config.toml
num_hidden_layers = 15
hidden_size = 256
num_attention_heads = 4
num_key_value_heads = 4
head_dim = 64
intermediate_size = 1024
vocab_size = 8192
hidden_act = "tanh_gelu"
norm = "layernorm"
norm_place = "pre"
norm_eps = 1e-05
positions = "learned"
qk_norm = false
attn_scale = 0.125
bias = "all"
tie_word_embeddings = true
parallel_block = false
extras = ["capped logits"]
init = "normal"
init_std_qkv = 0.0267
init_std_o = 0.0
init_std_up = 0.0267
init_std_down = 0.0
optimizer = "muon"
learning_rate = 0.0137
lr_mult_down = 1.5
beta1 = 0.95
lr_head = 0.0124
max_grad_norm = 0.5
warmup_steps = 200
schedule = "wsd"
decay_fraction = 1.0
decay_shape = "linear"
final_lr_fraction = 0.0
batch_tokens = 262144
max_seq_len = 768
doc_mask = true
train_tokens = 885200000
max_steps = 3377
dataset = "wikipedia_en"
Each number is 200 + 30 x the weight over its row's rms, rounded and kept within 0 to 999. Layers, rows and columns count from 0. The size before them is the row's rms in percent of the matrix's.

# layer 11 MLP up, 1024x256, rms 0.133, rows 161-171, columns 128-255
102,168,230,207,185,247,246,191,209,212,195,211,202,281,212,219,225,231,219,180,181,220,204,234,201,189,242,191,171,193,195,217,196,239,165,220,250,174,117,267,185,241,257,114,141,193,166,172,213,167,221,215,218,176,236,168,215,177,234,159,198,207,182,194,226,216,197,126,188,213,167,237,171,191,214,223,201,159,176,184,252,200,220,231,202,205,142,185,251,269,248,199,245,232,176,208,232,236,206,169,231,194,168,184,219,198,210,217,168,237,191,266,166,199,228,199,223,118,165,145,235,181,158,140,195,189,200,204,176
096,226,206,231,171,182,243,233,190,142,188,232,191,254,236,214,214,159,232,183,171,204,225,222,243,171,275,269,224,219,207,231,185,200,148,200,209,224,215,218,200,232,210,187,170,150,206,177,234,203,211,188,252,227,166,167,203,192,183,207,166,211,186,254,159,214,147,218,171,193,217,156,188,194,213,195,201,168,210,220,199,268,203,229,145,181,183,219,217,164,222,186,189,167,242,206,237,199,181,175,89,192,221,152,246,218,196,222,179,234,239,230,173,163,195,189,210,240,166,170,157,178,206,203,260,247,197,228,155
097,194,175,173,159,218,170,193,174,203,174,245,227,196,251,210,235,200,213,207,187,155,193,202,183,197,164,185,168,246,292,212,194,235,110,229,230,173,172,214,163,219,173,181,210,230,237,216,167,212,307,208,213,193,216,226,213,200,148,193,242,219,230,226,184,128,200,193,234,207,178,157,209,189,212,267,206,170,178,190,153,171,152,181,235,203,156,174,196,181,212,189,185,224,209,205,209,221,180,200,202,211,163,220,181,167,230,219,208,266,188,201,244,175,203,259,201,212,152,216,240,184,212,253,196,192,229,237,215
105,229,195,186,201,196,174,210,158,198,134,224,205,223,235,184,175,200,222,208,194,199,180,187,229,198,251,144,222,191,215,187,229,236,174,170,178,190,190,158,183,219,195,202,221,216,233,223,220,189,200,192,178,220,141,195,181,171,185,187,214,212,211,182,145,193,177,151,214,185,208,226,201,164,178,216,183,169,192,208,198,215,267,206,228,226,211,246,191,190,201,279,161,226,216,191,212,254,284,187,219,272,193,258,133,179,134,224,187,231,189,249,214,177,153,199,184,239,207,196,174,131,195,171,184,242,198,139,175
097,205,221,230,208,200,130,149,186,225,214,247,225,249,182,202,199,197,274,197,210,202,174,237,205,193,218,217,196,203,178,181,231,178,208,212,181,148,228,232,243,187,134,244,208,194,149,198,213,215,156,235,249,211,177,187,218,237,192,212,177,150,211,175,198,261,186,215,172,180,169,166,237,160,233,166,195,162,155,156,209,171,239,154,222,207,219,225,229,165,204,162,184,191,245,227,198,171,218,256,226,248,128,218,204,198,130,212,211,245,184,207,261,220,204,189,231,235,178,168,181,234,156,244,220,217,167,166,183
092,207,279,220,177,136,244,189,160,148,204,231,189,215,196,207,229,136,155,227,194,166,188,202,221,179,230,193,190,218,262,185,192,217,234,228,200,138,219,195,192,130,216,193,220,219,208,123,214,195,155,188,196,186,215,211,191,163,159,205,185,271,195,194,184,186,186,209,187,217,203,180,206,190,165,249,232,243,188,195,214,222,244,230,211,193,218,224,207,207,189,222,162,238,219,256,238,234,207,231,158,215,242,160,218,206,225,195,162,235,213,215,178,178,185,158,172,197,184,183,211,195,180,238,214,183,154,217,200
103,153,192,232,230,215,214,170,220,187,203,160,182,175,226,219,220,168,190,127,236,170,207,187,191,175,200,218,157,217,231,196,244,206,220,215,186,270,177,197,200,181,212,215,170,258,189,179,234,222,212,228,183,215,222,172,225,237,199,207,208,170,224,202,208,203,160,216,255,166,170,253,210,222,227,188,234,179,173,243,230,190,228,232,219,261,184,238,224,190,186,180,189,169,181,165,212,244,174,205,237,226,173,228,180,242,155,217,219,229,139,217,212,217,172,227,222,225,204,188,195,235,201,189,155,222,155,192,176
106,194,212,159,237,212,190,229,151,243,208,201,220,217,218,217,165,140,230,220,181,180,187,129,216,217,168,189,184,170,193,183,213,197,160,170,203,172,173,147,233,210,196,179,191,210,235,217,188,184,199,240,168,204,231,248,227,202,241,169,201,189,158,203,164,255,183,271,236,194,224,191,195,232,232,189,198,203,253,238,226,230,204,210,203,212,218,173,246,225,176,172,171,203,218,230,145,154,264,164,199,188,201,241,184,192,218,134,214,112,212,228,186,153,235,209,240,207,250,152,185,211,155,172,223,156,240,214,229
100,182,230,251,185,238,231,207,188,154,176,160,244,195,215,200,214,198,210,189,200,224,186,145,191,191,195,175,241,194,141,252,202,300,168,238,239,190,226,215,237,190,217,231,234,154,195,182,212,232,158,222,210,177,195,184,216,157,203,218,189,211,176,246,220,166,200,169,155,239,172,186,193,183,270,220,233,174,187,205,187,165,201,214,153,151,228,236,230,226,180,153,205,163,206,210,207,223,216,175,182,208,218,186,222,146,162,184,217,181,200,273,169,179,255,208,218,197,217,190,213,176,154,180,183,189,221,197,194
095,205,162,184,250,170,210,174,181,230,159,186,209,158,148,167,230,202,177,208,238,184,193,193,172,194,197,216,218,164,227,205,169,264,208,239,218,122,218,195,264,199,176,217,197,241,217,212,220,267,162,218,200,153,177,222,211,215,168,181,192,240,212,204,151,189,206,157,201,185,180,207,211,218,207,175,219,157,200,202,132,153,252,222,235,148,185,257,172,198,138,228,222,215,195,185,217,187,208,161,199,187,193,164,206,174,200,228,232,271,195,186,204,199,207,177,204,125,174,210,205,230,247,192,226,182,195,253,187
103,163,179,248,201,228,148,191,198,221,224,215,225,203,182,157,160,238,236,202,182,206,245,214,139,202,193,232,190,129,187,168,185,258,209,198,237,248,246,179,210,206,225,260,196,127,210,197,199,185,166,196,225,183,227,201,206,175,204,181,145,279,199,243,215,203,165,210,240,183,167,191,249,203,201,170,169,180,212,228,248,208,234,202,223,190,203,215,248,202,200,159,189,202,164,187,183,183,236,217,174,219,209,238,233,191,203,211,187,198,233,223,233,172,170,185,240,225,246,175,173,230,152,192,175,204,217,152,203